Each number is 500 + 25 x the weight over its row's rms, rounded and kept within 0 to 999. Layers, rows and columns count from 0. Numbers have three digits each. The size before them is the row's rms in percent of the matrix's.

# down: layer 10 MLP down (transposed), 960x160, rms 0.194, rows 683-764, columns 80-159
# up: layer 10 MLP up, 960x160, rms 0.199, rows 684-764, columns 80-159
down683 107:512492479455445500480502476480489548521529535506474496531469469516518477499531515503489486478525481536481528504544513484506499499493510519528545497470521529528527505485509506496491510495505517501531442449531530544522494533485529483482468498
up684 102:506503470469520511476521511491528491516491518462501513527520508499529471499513521471500511426487530520495530469505515531519453512494506485471514515501494495516507555524497523510495458524498499490472447500513540492468539507508514520510524470
down684 108:492530501518530526505534463523532485547481506468525521505536524441499508510497503513519477504475543466458497537496478457554496484495487531470517518478509523517481549494532501534486448487484479511480482513534496519515525501517530502487507514
up685 099:456497513449460432460520439469525511482524560477440469517511436487513511482493496501487520508500487495511515489499524525482480534539491476511470536517498522487541488507546489505487502518490495505510510554530559479468476476544481472491481496
down685 101:502493531527527490457499495520563492488532457526489461522457509486494460471507447511508498454503462528482507512494516530506494505499472498549499526466456474533515475496500487479512523515493510520482505549507504489542498515497475470506488510
up686 093:488517521510496507515501544495503509481500489543564487488511488505492462526507459488536547466536511476500497507539513553480500513488506510492530509529454482510506487523503509521500506493477518514558505524533487506511506477467461482506509498
down686 103:470517476514481522508535482495468462511519520443568484529489492454537485518489492507514496500495503460476518482485487492519482513473481504548524466473469455491500515520528496485423527544517499499498524484552503489513539489530474506482534505
up687 087:470493541511522529507526487554494507504517492512516535531480524541564504491471503472483539525506481495491518485511500498460539482524495521477483521502511548516474477494471531456482513497459478510545472494518536495535490513480521468461541473
down687 092:519467486531504481462455486498499555516507494509524485473558501521491526492504468485491496506468489545511476573471468470513485507489485523480452480519495503476494470448496482509559501482512517511516523496461500442477460461515464513527468508
up688 099:479509537445495499476500500509508494500535458480482480502465498523489519522489490491504537523481481519509471472476496514490500416482505490470471572519477487509494555518499459548505493528499522478507509503481515494477544497468542522488478541
down688 095:497513494503497487536517515455549464530472506470465538532505488498500527447520508493501462490536439516487515488498494500486478495502466528488521513475471521477536487493470473463473531439554514511489478538495506500506451490543485486502498513
up689 098:503499474472484544445534471507521539520513519526440473542478504520491482508507480520495501447509514484480487526510525500484492477474530520500468523482506531523522514477480489453450507520486443548485515492537469491511502475511530501527496520
down689 097:510491531540501492547517504522499516502443539495515575522493535487500500525516502493543454552497525504517515469512494490479478499464488531501540485476490502485467465496510494491511460513453532487488548476463512473542476473549502487493508465
up690 104:513553476475545495467528511481507504484500520475569471484501496542512466481558497559488485506466509502504511449490504438488492485488541514530518471522479519490491509525463477488494495496548502487500524521492526496531484515484501527484465524
down690 103:529511504522430480520481512492494520501473496528493479491509516486504462520535443514456477477506490457514471506500509513476469520533501551500440493443521501472582470488490504515515497484502500461480489573495503534484479545510514548519501526
up691 108:506495487481481508512499480468472466441566494490506507463521513530491538512522502478525560509508555499505517481485505472489463461471497510437505503528508485491539510506512468509510568489471496482479467513565484497497523470496468505508470496
down691 107:508506463475456514531493468483478501488527499481479532441520454517512477481500518499489432498544499517513515521449479481496500532501532510511502516471437464493512543500496478500492483502525460508469492496516543486490486469546509519526511519
up692 103:508534511486534522506532514512505512464498530511535461533475476472475509504484525473530505464533511493497492501494504502474532521477489533531478492523460467466502485529511525490493511516522472515488499468492468483482489510507511481497514471
down692 098:470465502491504546491529510503511501515560526458514470529428537487465518465502494502499513466529523475523502484519508552515496505518474489494496552528502490490468532485473497513463490505505482484465521504510482506533485491522501499532506523
up693 093:514456495496483510485495498540464495515487484499484550563504481525509532489555458441463549479514532508480456483542489514482505528506489463470481491508479496501510510542482504525531503516466511529496463531513498537534505526515505472499493559
down693 091:464437516475474478452463471510484492464544519506522452518517473456506524493464471549513485497503545510511515501498509552492506487498482524497463512517522499505509500517570518514531552543509520485511498471504475520490496479517488492484496490
up694 096:502509508516479515470536479509509522515489487517518507499454488544472521507510487503505510482464493538485494509447531505498556541496505478554444495472446483493532504483460436520497490486508534499517519489508512480462503519474529510521501525
down694 094:491521474468484504505502515507466498504485504490516504524525514491556527460500462481451497508530501504507474533515518503508536473545477518500493514466547496478511485453518468500515531456514497510500484506454501548555522501529513489467503475
up695 104:503499508517482524522473510484481494476482533422509476473501504488477521520543479494500477531520552515437485507487481530502523522428558492509534506512494500488482499528506536528529494497486500496526509515538528525499509446454527492511536481
down695 104:461509509505502530550522518523481497503521507553497477468490532442527494517494538513493511457565476517496488472511514520485524512504518506508500465453481531482483479471514511526541523524503462498498559526532513474508533498513491499520500521
up696 109:467500465521516519528484473507510520504512521489484482499483538509480508494530478497523523484486497518492504528484495523473498473476501496507506433454512493500508514525496523459550503481530483506485480544479489482500498480509506509515469453
down696 113:528470539494498447502540492540500490495469459519472486487531538544453524453470474524524471540520493511530524451487519472481438485487492471519492510469472498510491507508528464543525508467511498468466528519504512511482528489503486491515468510
up697 092:516505554490503526497488442509480466478484488486465546511494486498492513497506519507518500522502483461460470530536504504516470505533509509503476509486498507495475476518486504497503542549491460488452493481477543524503469500486508512506463458
down697 088:500516501504485448513457485494527533471484505520524520490519474503478533507453487513504483483499501530483461528491476501516510511489523497488490532516516486499542486500481510501550518502478542495535533479485477518499513523493512475528528499
up698 100:503495488445490533480523509465501523493526518500499522459538479538462501500457499542494542520489456488497520467510531477547493504476517465516502483489495499507558478502467521454528489483515513479474531518513456488521480542475471502506490499
down698 102:489545495517495444493512506518559471475504522477501459547499526523499526495509541492518535484502490500501462517484517518517509492499460509482515471471495469481464486486497481511491495502489497502460474538558533518535491501500474490520507528
up699 098:511508476503501489509506539453478540532479520447539538500501492478513513517541487491500502520499516476500504531542495503496536499509514506544489499530496501506520484519461522501491462502481513495499470481509534511513489524497531528510493443
down699 101:499512489525492521512509502527528484485467508489553467505480497472512520487479512529515508492525438576470496476508489498552497501502504491520525555516482506494536496473493552516510488506510531534443523540514506486471517527490476489533507546
up700 103:525514507507528470501512489495520531471516500530463515527526492459535515494503545475491541498495488475539489470519522507499463476518484488503500501479494534487529452471493471485525516502495464507487464551499502484505494515492507523498485452
down700 103:489486492541516497455484522502510525512524496460501501480507508523487521477522470508483476551539457494506482496542482518501497511483478533537512511530533536502474482498523469500504512487544466508491523463517503479486491463452476482461488482
up701 101:476529517460513522485500513473500501499493493521475477480519528533527479494456562531487510477494531518497506473507539461489492495502499519515539487510542475489480503515530489445462516529505473475513470503429516472492496501515520488520502529
down701 096:503501540519471490526490495478499499546525510509509470491494519509533539471460515483499507500479472512507523480546521507488488491518527490530504503492454466487502537484535466519457487475510501452520507521464490506505510504508540490469523468
up702 094:487502516485506492480505487503503548478496469492511518562476522469500485489511540514496518492527493498529527510486485496484548507493509558494518465557489525509493515458522531524473441499513476481486504488488489490511556517485509517549526483
down702 088:486477487467427490508458519535515510449496513515490516495513496491497477496490454503531506524481572467472519522517527538519478461519531499505502452483492538514479517493574482469477456454531512471489491485530491500488471476499499502478461512
up703 099:508496505481511501506491510515502477496481498445447498449475465496511496472496497536452500472516553499572522514488503455523464507452498559509471523539536505436514511554505500508527482511498479523511522516522479504445529497507503517484479531
down703 110:518553514499458501495518494504559492486544498500479460512515502556524512525515469528502477494502489503513485454508454522487484532479512498513499510525522517443488478508499499470496521543494517517521527528505555516513508486489485568522537504
up704 107:511509514542508518518530533493496520508513464482515514446533545521516507501524472497512465493519492529512506530510484503489523506466428486476475504532487562482485527532480454473457491468490492533494515537433453533539513545499495483519515512
down704 109:530525491466506492512475436512515517516500491504473494534463492559510492494475481486504507503548517526519477497461488522508488533524500557475561509475511497499501520484477503495487464430458550503532481496511486464442513491525512496502495544
up705 091:505528530498470517472475480515447452549541511497484552482483521504496541480467507510498476493543516515527531459497496495501494494466505523525509481475533453460477534537513531500478530550488506509506476494480461499498441461495572475484470486
down705 092:468502481495517516471522532497467513527492488475482469510530468526488470502502470489515500503462495506504528485522520543504495478499497535541465492499461518493542505483479509540470509481460499490532525504545499493454432525452497471523494464
up706 095:501507470485475484490484522511489468511496494488507547449532509488562553495501476517458527468542477484491483537476488488433506493569510516479464498480504502507488551499492496477512460501506486466500482536485480474566472503512493488522481490
down706 093:507564489505479427447475500518497495510516477449469512519496514464489471498474521543495506488508490499577510542553505506485481543522497467497478485508497498506501507442496517510530537500507498459534519471520486489490527459457485545511499502
up707 099:495482500493497491510493466470488460481525495524477494520509443518488521513461534520470494489491462532487500523496492484467451485545519454484442522533495482493513456454509463495515523519522484497474497499493511486500510466485506440513482485
down707 106:468452531522512499513502520518501539485488525525499476480513509517508522470503504493526489467500444507526475512523537509460509515458485583527528546484484484479477514521553533498506522505534476468544543502479496541519542511485489502517557470
up708 102:499532526503521463513458535467509507488487498485468493498486544517469485484533521518504513528493477476462478515456514477538468488492475513484493518510540510503566502519507511473518482518505456468504488518518505524465529487459498513510495499
down708 108:523474466528491508579493479490509494553496511470491527473496495493480529519507499477502470473478449496511494495454510494483508514511533527526493523470496456545564498512509447492473478485492496505546491534494507518492516483502466514488522455
up709 095:489491509493493503519446452519485500520529511540499500494538458493498503521478521515516515516547531520520507514534480563488502497508466520478466535494456498507483507471468533504504479509498503515517507498518516483466525567503513534508505511
down709 100:503501488489523494492485481511501507457490485511528493481519505481497511431505488505468508466479486516502480563470544449567468535486478471495465475514525526503454534487561506519478508455468491489488518491479487464490542487534478477508481534
up710 101:514528478552561530467451466514477466485544478477519440485511515520486464479501510487485511516550499520476509481505492467469514505509478527492486490487510523508475497486496527510500545471496484502521473494522480483487525510524512476504489507
down710 091:510472505518513463501478550528508532477465534535526509475502482511477496530492501538529506519524512472507526451518485483532480494506522461517530494508469513511494525485456478526543462488483483505512489543531548512477515498476492531511501474
up711 116:470491518519502492489545517517465571512519492499525499469478461499499521527528495510549505485515485495477499514470491453525495506451532512507527483502516513454491527507479473504503492520477471538477481519489516489497492545486502505542494538
down711 121:535473488551490543507511518501489553526467477525516489508486512462493499500504470548503468503528474508475444544524489484502474529485502535544513519466507491504516490500502562504538472507463500502501531550507535474472464519492519497528501510
up712 098:526472490546485524562559514504546500478550507499475494496503515475488529510507490510496482485524511517474509495499512509452507500508488533466502516472472465502478496523527464464512525510503477506467515518502472530485503482507535499534502492
down712 104:528470443505517491513471483434479528502516512504513469496505508532508529441506487472483525506562504501513480502512506512519450549489516492540482449488472472515524486501506512479507543496532520508481554492552494503473500549460522545505474515
up713 103:520503465518461560529487521505526498465500499515510480455476477539471511464518485548488503487458508478497546509464487528485577519511494501503470489504487497481481499579495487507567494491474506500501482544462499496529479467530504507499477485
down713 101:493493475462491456498509497466493510480521471498519458483527525515481471457467475488535544517517495459517451505497505509517528504479459554522476509538490521542471495528513513537519497478499501508536510480468537487537490462494523512525509508
up714 098:484459509480502491490526485436499515491517453502468507443495473505493472495483490524497509525507506520460465450485513509456557497512495519491523491524496441498504450501500509507524507503501481498515505520493551554512527517485503493503512526
down714 096:519535520501476511513497547472474501486473469490465522506533515512494511469557523489494532505548529507476505474552467469503494465489519553543485502511466533470493503470460481490489539505481517516512484481480489463476477481483509501512501518
up715 089:508503525514459438452519488480498514507512505467511551500499471500539490473491498548529477523510516468500469510526459476492496507479467467528477511468510515488479464525526459545464471497502526477462513494501496505525470508507506502514517562
down715 076:507489502484505495512481508450466534492496451463500524498468467489508457473491478473492523485498494437513462555501530510473506498502489525531527453526496475484467530508507509511493467442491506485505465519528490461521515493540517477477484507
up716 094:506520522499496490490478475434472505507502487457507493532504513509504534467520482512478516471476487551508466498473486467502470477494495500498499509509486499515525446497507500510475496511492526487511513547520453472519521528525520513520465533
down716 094:536525527506493486538484510544502520492518515527499502462528466488512492494449526533468501453472491503472533512505504531491521507458467512484538484493465499497516483457526509505506500571508529476519504542510492523477506523491475523507454534
up717 099:514505534480494522462570501511543459508458509516491468468487476545535503504539501478517497493503520462537496525467482453494530519498465534528467471529472502508493482542500508499482543517522472519520540454551460486493550485510526547498505485
down717 104:498547472483520517525507505452508525535532518549528509524524504488530528464481509526481544488533451497469509474481476520483539518482516463503479468495526515529508489529489534462486483539479495516502534457518523514509449512468475528499508456
up718 094:418464540493490493498516503498545506516521478456512512525484460491482506532480483507477526500496488444459489489516547516520507546462507487504521495533502538497473482500483503497480485503480539468536515520523504510487525554452500499532528489
down718 107:498468508514518507475476518503536495460514513537517489478517461467539507491508449472509480544469480474537517524484501546496501488476544482512559511486487485480497519501510486503483539530544548493470508518486499477516463488527496463530516506
up719 098:504498513507441529483472496481529493531499473511487477500485529470533529510509506529510452525450481515467521500535504506455547485503451480502495435519488473469542485518493498506497523504519530492509467528487492504523531531508504509549497519
down719 088:515484488454483530475498471491496520511506518493533524472484477523497470545535504488501464508493500513485461533550495477511454516545493457477508472554486513454537491561505488502514440530465500521531523465460489489510512513465538506518486532
up720 104:493513468533500530540542486476506458501482464537502556493469507548464490508483521518509493489540424507481481540530492502494494498522506533486485521516479492513516509475481525487527515470505515469497488485516505455506498540493521480535505450
down720 109:495469528486542479482490536485494496507492481503493493485464480468490484460546540495489514510467521517528548532509459471509493550502510506526521445507469506451520503499525485480521512526477468497506474465515497473507450468487474505496518510
up721 102:467513493489471523471455490477504507524502433464486508526494496489541505516545484528531516480495491492490489518510471511501525506530522524517492510546505457484456495499488475483509507491488491482486491503511501546477510515509514503474510503
down721 102:439495527473481511530465463497505496529463510525498505484472510468515510521502498526454472526479516506517516501486489479528510500516463508517503526512513502523518460492527538488509519493469534476480492513519518478512517515553469502486472510
up722 105:506507492469460521483528481501517494499520523506559459497512443502475519484515543529514503538506512492528452536504462504521500514496507518456460506493481561467516499542507496492483528506458450561478498520474491458480505484472458502487552476
down722 104:457528480518522509526538512508507496488507541525518461509533491464476516530480457487489498454482471496507527558498487479481519540501490525482494508526518525453467522463490476503509508523485505512513485472509496511515514456485523488491552535
up723 109:504505542468505530503489551508480489438477527473513519498481490512497509509542487502500534487471510502504522519528469481524475529501519540499460490489487503498512491537487509493546496473497500514458459503541505513499476459507493512529527486
down723 106:495523537488499455573490509458498503489479493450501516517468444497493500500528515512526517491485488454528488545479442557495447496519500485495498466503481532518527481498477520459485492492504491469496515471559535493513480464470499511492514494
up724 100:499470492498485504551479478497497468516461532478445463520467525494530516504484498516522524482511450510520502524478529526523509494479507509505488531480494488510503508510492489533525533465519478466482512495548493522515522550482415495488501501
down724 085:505513515542531487516472467519492489517529488512522485482507453451525532465520452462513504446541495526525511536540499479497478483513474498542492537533511468459534482529546521482453487484451519512466497524513499440527558502488520463508528504
up725 105:507511474541472540483484515515552491477517461536514523518477542546462499493495541528456491508497479490515497496504518530524523493479565518513520447572505479491519491523523523474464471540515529499497498510526482489448487534496500525531498509
down725 112:506461479513513521481504520507505508532526512475575481479499519470525497474496512458473486485457531438530485481511484515472485496540496478470505475488475460487478491488472501523485546475563474505512500490537544498498462430529463504470509525
up726 097:506494490476509451494508469496501482503493534512497496515531493457527481456466530430538490488536477474480457517483469528487495470534484462479456506496486533496522523495474519507528489488512516536525518529460477494499504512463513514541528466
down726 098:487490499511552458488517495507462526518495488458531499518557483525513493525502499509466517509481444431521520480461502504520499505541506475507522490509500525509498502466492517490477494453472511550477486465489476453528462486468529437488462506
up727 109:523526515471518518546487507521503496517492504500540475534500456516503474477554513468541554495477474531479511494502527498481485489476517512443480521488551466503526469507467490497495498474499462536498518504487520496526460526466496522519475488
down727 092:475465525476551466513473519496484508496517479529480466450542513513466479479460457476451509522502492544530537495492483481463500550534508513470505498503499552479466505498501503494458475498543504489512470497473568462526486475460531496492501513
up728 106:427460480533534517504530461472538517511510502520495497503482496531491479452510509517492529517501504492486505467501475527488525493503486533503521498469478475506522501501520495456493520537495461474493527502482480477482556538513541520516523515
down728 103:494544492481508531519477511476513491512494525527472471517495482470501498494494542518508519444457537534474504499545494505466499493522490499465496494479532539476496525529506490500512499489465516496465503460521509507521495433485504510501514486
up729 092:505485546578471507495499459542516466488505522509486504477500500508494481503512499510487515470445446474456461473505516509493477513551477497487479485472517484510509462470444505470511490534462478481533496472509528503511465477485477552503479470
down729 098:530520489475527523494497516460530510477485465522509440539487496484534532534456517485447499528510507506509522489505451515479508499498470478522550488512516504475457477504454519541487499476494511520471499484488480509504497503535482479472571497
up730 099:511497517478520499510532484548478547442512493483489494487514536526517546519517458488503527513550514536515461487501475484463467501513501523502483520518485548527514521482447495501454481491493518524526514477481509501510560511488451512519506469
down730 099:517515515521509508503523528469483498521492481509540502475505470502465505504543519489507447548482482482463518527513550484550512549556514477463490497528473504475502510493525475504561500499543496542444488491500471489473465506532550488506501462
up731 116:486470452526492517518509465509522487461496482496499460511535473495541471449508502455476555504520418523528497538488534504507496499501441508527484494504487481466463496522500511472528484478475504511467497519528513494548517528482503450519512482
down731 098:520450428508480507506532502535508543491500534492485465498528491481554536445538463502479523503509465538491538527521475471499491514483498537522502513497487535465496527491513522490502486505473449512493480485485511497508529509533510467501537499
up732 101:513534500492497499516493498500554498530514534499493506475505497478491475533522473500511526520466453490427498542468504496463511493533533550510489481501512536510459499520497515484505483494474513448538514516506516511436499493514504513455477506
down732 099:500527517503477500511513489482474537494534486459463536438534528473505522479496533500483438526489477491472534513476509499535475475543499426507540540522459538472482516514515475473500524554538533481505506492501509473462515498508470511519478510
up733 093:510560525482496454465450498540499508480483517492425513488477515475466496487523534516501529541510520520493518506489495525490514482521461472496522491504536519520483475500457499515527462505468533524534502461477544525485512525487459521491502533
down733 094:496490494507518510482500500469559499548492516522517481513504505511488508506472507502487507458452505493527478513509521537510493482488522503480495550468462526490527475521503448487454484487470438454468527498456488488520549544500525483473477530
up734 100:490479513514511502504523464476504535489471503483518490550532518506482493476506537542515535475454517475461466556515449500502534538518475486529498498475504490535466472456477481489484487522450484465496465532484452505485490490520467496445460484
down734 096:460543516494501512514529455496469499495437526516503479486525464489513469464455478547490485503484483489488471513515487547524484518505504508511526474485505486468508446496529491493513517460474480476529552468485512516475457516477538520508467487
up735 102:498485501475504464508499511530478528488539532499481483518479494524464541484487481559501497482470506526518510488536476493510494516481528561502463480523553525490481535520496561519494547513475474509489480509480478510477526483525481475460534505
down735 095:485508523512517479500486525490494531517490499498495499519514475474482449472472456501506544472542504491492530552519515466527467500510495551500525476546469510441507527509526486493510502435495505548462484501452462497505504532494486498494525491
up736 088:548510485544500466488489478479459492466514455508500516472484506465516546510500521551498514473482528498476489493504505495500514458477491505556512468484498513500499513482434476493504483534512507519480490543470486497509509551497482500489499513
down736 086:499529526523507494499477536486496486517518487486470498519512490470482524512469472539489539513511529502500470522548477527517562509518490516515461497537524522469480489480450490437492495485541499532468503501416495490524504522508531534520484487
up737 093:498512533511477523540530466465456506521487536485581473494482486498489521525536552454506478532516546505541496506517518512458539491514491499487466505531495533490562477508495479451494497468486507507484499512507505492491499524523473441521493541
down737 094:502490492496509523497463526489472494467510470466468466442488504447501512494505504502539440496464523493509469543462498495510520473530521502506533533517543462567489525495467487498468483530539507526497496507463498525486498503536420529515503488
up738 101:497505499523522480526467474502495501497436534482518527510527463501522473528489533490506530483450556495467509501481478518494499499466504529492480532507496490531543479502535519521507526481451523492521527546492479465466507531479566470521476480
down738 105:482467482431527517536488517490464503464518494494488508479533564528501496551476477514472485494549504517485507436476481495510548497505526518483482495498507467506448532475503506517493520491489504462475510514480450484505518508516526474497534536
up739 095:458473516524485489520500547500454460537492505473514486504473484504502502492489528515524534510490491499527503488441471512475493476540542487515492472477498488482514510479472497501486532473476503554502460499476478513501480504475469511515530495
down739 089:494535512463491485497473537501506520462516516478499483498548477457472542493506509471493515550497487532510511479479501483552561517484501491457527530548509470546468478516564512457496519520499515473472536522507486510471492496528498506474475530
up740 100:499490456438496497544504478491504532449566470487509522517480543505478486483514471457497499517523493532477481483524520470489520523469516476504538517502472506449477477508496509530522437531525464490464472504490525498503539477500522487500506531
down740 091:512468548502523516469524506490475431496490527522515518459453539501497488489473500516505505510542543501531517470498431531507484496463505501498493526521504516544510503540501488455485475491476529467509457509466462476505504527496464482494516495
up741 103:533536525499519513519512518505539466476515495521508544511489482485509481546546553486547502516529478514508488457450494534472484512511502482531467503529505506525514505489490472490535486468514531508517489512487502505547536468538535476515503494
down741 103:509464488497537492463492518497466514473477565525514484439498481518482484514496431518502526505525508490540487506523513503507451483473484508515497509511533517523518481513552550471498526519493502492516499496472443515488492480510464509529498477
up742 104:429434519514493533492545505492492505471478515516519468464570510472489493505495508495525479490468502484515464489490511495443515514496548490519477467501486475529495535535502474499484509545475491527499537536481480481466513508476535522470490517
down742 096:497475501498485509522518513500495501490558556480525481498527509502447498492477488509455508500485569519547561546525528457504534508547498485447495526496519521488519477493512518475519513463450509560469508502490522500512488510478499549521512482
up743 097:531470473471479481483511492478548498474460528465477505516474504454494519466503501461501527466489497502502475505499513524481481519463462485511493520486528512534517507495506465471529559497496488498492520513522499493552463480473498492539500507
down743 095:505514509422445491440494527466523474519496521493468452557472523505490513476529514486472469509486450534496593511517487481519501523495471461527501496458508500499516479492526520503451551521482490518489490552490508533531535491522528504505522523
up744 097:504542541506510465525502479494547492468492487469515493488502564484489459442482500509497530517463532506468518507496477488482464522544484484540505532483509490510480451508519454478491458521503485479505487516517518507450474553475523458525528505
down744 100:534477517517552487457467495517516463494517491546467475469508442509475483492514445513526560476518511505505518521500482460497541498519520494504537461514507522484495484487507481536489510526513512488514524485512538520495526506499520563510509460
up745 096:504481543552526484506519500534507458483505439481541513475477546533498524469528474484514520506502486478542461505512475490489476532503522516453468546546467522510483526518492478495544498523476517475527517529504528496492470526533492507485477521
down745 096:494521508462521521483537503510496487556510494488501507489531494528522496502496525486528511482480475533535540469530526506484496473512518518542519477514514567457534514487521511490451524471486471523513509484495451485564495507498459500530511512
up746 103:472481491497476489473513529530497490491556490455529467537467501486476469515517494488515524540546519529511484505490487542460514505475530497478440498536506482582502493521498448495464530514527487530513468493499506544517520487532484524499484518
down746 108:507520531525497477509478515519506471483487503559541533543482486505485490534486473528533436461464463500494512482485541505501472511490498508492497521481505473517514518486531531453531478521527516512546471494534503554523549565489549511485476511
up747 101:494498481487515493494528483478532473506528460505510531535447433489544520500516478436495518504519494507506499530479523505457505534494509522503538522497507448502484476504483525528463528511490488493533481510556500505555471507492557530527524503
down747 103:523494544448478480489534489516565516500490492525478470489493474494537476477487476477484497516505519485488505488504501518493528499499474471569440516496475467525528487462491524539518509504495466491510478501478479496481518540462495466465487558
up748 101:498507530496460525513497491536506522493495447501509487471489486485507503551560517491535488477481497490466495503531478522502509492515510501473496508499492474496533453511513454530489482483493492476493462461500487500519504551482480567477506463
down748 091:492486489484521511469500517458504533463537508472515527521522498553497509515480501495489519466468538464486522511484510460492481509506506491510529521491564498491498487508526542540521458535478492516553462527490511501482505511509480516512514525
up749 097:521494468495483458487487506492491465463462488485494455441480547492520499488511508468512497489527520484467494510454494472495492470520479502503493459521537484489526513509517497515449517535506497547488526483501478511518482502473449522511462486
down749 110:518517493542469539538500538518521505532472467497473535485496523501524548478494515476488484536479470492509518488532503509481500499455507497485461430515503485452526520506516539499502505520567480538467485506459492443491542483536510488466498507
up750 103:521498476530489500491540477476495467510518492484492508479492509509484562494491486465546455489520520485496468516510474490477526494483495510486469500530481512504536449530481545474483503489469503542519507495482513525542525513523500479501493489
down750 108:467499501512457538516492510525480529506523502518537441472487481490524484517487505509480502536533484468484481504474457487499513497511504504481493462533519484516482500518455477485487496517493486542513509496502539489492460464498524444493499501
up751 103:516520476476508450494533494487453508490484520535447558483534465518524482517512475550502496526497514509490482475513487527508476492511530500494483513451458520470519485462503521500460516532452472455470493525527504523502512525475481511498540532
down751 102:465487505535525523497539517538553464473498518528508499480492517506479475542515494531484538492452485523482486489492541518499561475485509468516470480508489516499490517530480489497472481469498534480475474502482509527486464515522471446535535518
up752 094:471479483565498487487463492460465553468517513521462498493489473492486460477516512470532536487523538515534507502501475496473465492486528505511501525525455488489496468523495519511521481534514529496543491506520504502522527460535502427468494489
down752 091:505541530488505518486488525488452466456497506499471518501489492492494501481505527528497490505490552557475488485488501525531514515451502502448505482545503496456505531489448489478499526501512484541530496484466488519467489525573485462522510522
up753 094:494543512537513479480501516521503512501474480499483501542496523471489524467516541495501518497487544548512548518512473469489476506499453551485531476500480520486506449501474483497576520509494499499547518507499482452490501536482511479466510497
down753 090:473474522524504484482434511507508493530478468503502507488485513488461486537472444532471519488484562475489509498483501504511514470503497511493510529516466515481444493479469451498520492552535528490508454509469516491491511475566516496489512524
up754 100:506510474485521462479502522505450522517490543472546491531495493474455514518496515482499505521544467525504488534540486495461478510498545477539450560523536490545482492516492517540499522535465480509537515520474444512480477465470505467501484568
down754 103:447508508529493482479492513513505494505404489494529506500477504465479526496458497485561547495513488486493499461433541517536523515504504498498498451472524489460542510498511453471502542495494493506524513490450493496463506524529512511483502497
up755 095:513492524508530504512523527528464469490516490510497510505490542528474493501551509499508517506480508502506485480527511456468501521466477511502506498562482437472520455474515505505552513511553530480514471511515538485513549439493506520489509509
down755 087:461499526506521529500496491461485482496472529533490519476527453474452512517507479562482469539499474486499504527520512491550481498465503522515526525481518519496496500485524502484487511499531513474507484528473473499490492479496494462473543475
up756 108:482484509483466529482502467495562498493531500525521463525463480526518437529491508539504513529505491511523509511503551485444465497455505456560510513532514494497503515494479447478497533515448473516522512462500495480457502524515515472495485509
down756 107:473493512511468531572504479493492492506471473506461530529484507497465442483476501528478548490499495531466450493454481485475479512476541493522491466519498477494543502501506522509495519511511493520472521513505556478490480514503484461503494491
up757 092:513494508482521529529464513532474540500502470523515519505478516508508504470540510530516507499555506483492462509492489482475472545516508479506460538477505488500512497506526529501503507536483433515505453494468519517540522475466474504471513503
down757 099:489463522532490521471485494513505482468494528475494527504502493519488498535481489516501499489461508505548513448495501566480464495463517531507524530551536507492470488499486451501445500529493500487485504508497457477526524525511510520484486504
up758 108:475508505520549503471496520521522541482538513464508502487511488507470517485491516490532502477447548534477444503472514529510508454478506501503487512505498503538536541520507499468472481494469487485469492542538508516493461489502549515518520525
down758 108:526524527498555489478488507544491518510507482459469510500487513487494520509483484520534501468484538471541497541465465526525520512502486477521435485453491527521535518498502512505474496536455494521518532514530475473548527514524488512516510494
up759 112:499527518458503466470559516528505464529509489527491468483505454468484498541479491513497494514532469548495500467466480535483514481519487473495474477526512566498465476490481480540500500517519510477502480512508467478486488497494512463512491516
down759 112:503557480442510505526512503507463489489464508515505512501534495495491502502494504484496511492543533471503547515503498461529457518507472506476489485476480532498527480514496521517524508480546503529507513514468517434511542532587506515481476491
up760 104:483478531452486444476512532475472479524471495484460485444485514470488477499486525540489500470541510536515511513452541488477491503478491509520486491477474544457492521505473487515491502535475549506528527533550546489457499499480516503498517492
down760 101:529493492502500522512455518533513525494508523501464483483522551488458483517456510519491491499517433563507474488468530493510495566521468483480486460503512506524503521493510505480491516500508508539514543535496540538506507506492523508439503490
up761 100:503484495494531523460494483506493471459549511492479507506517504539525510469553486528514489519499555489453509543483495459459493520441489486489487538536557506454508523499481483529501515458553456520457523530456495491516515494478532534516478490
down761 089:492460487526509479514498513513534502518493510482561535462483510514481541502522526508493480526510536511519512552475505462499512503479466467500478451503534477480536503485492494491541524511490542512512506510475467494545503502488498518494501528
up762 099:517463529515446506482494510491469467506523476463477519460542521525509486505510504463505524495463533519454495542516513519487469511505565488452470452491453487542516470492526519501528508526496538494517485536507505489518496497538498485500501519
down762 095:519482467501437482468504520499521509493490478501542452532525521446485502525474522461502531529500495482525483505461511472469482482534489555491533534526504510508452479499545515525481505484495454509469525479516496490473492460478478491524457501
up763 096:485531506472503517520498455466488546520490531488558480498507462513534473463552513538502508508476536505490530507527490464528494517522526521533505473532525538501514541516476524451530495453477536507522473498510517474493538528473469511466475504
down763 091:528468474503496513509473487483486506469487502501513473521522490504524469480483458513472485536503469485504496532480520526507535534508529489509513537504545517516517502460500479490482476525507533498502462467498536546492485492508530481522509551
up764 091:497538487502550500508525487521488457508480512463449509490501470542523478482497471472493490511547533523507501547469512496482534491506484467544488506479517504476503494515498501486469480475485521523520500517521505506516516473497492574497548539
down764 089:513510472507519538520478487519526502508517510510555523480561527462484509448519503493539491473512496530495514486507483496505528533457537488482492507440515514506554451488462532510500464480561456497501545497476503489518448492469482481525511474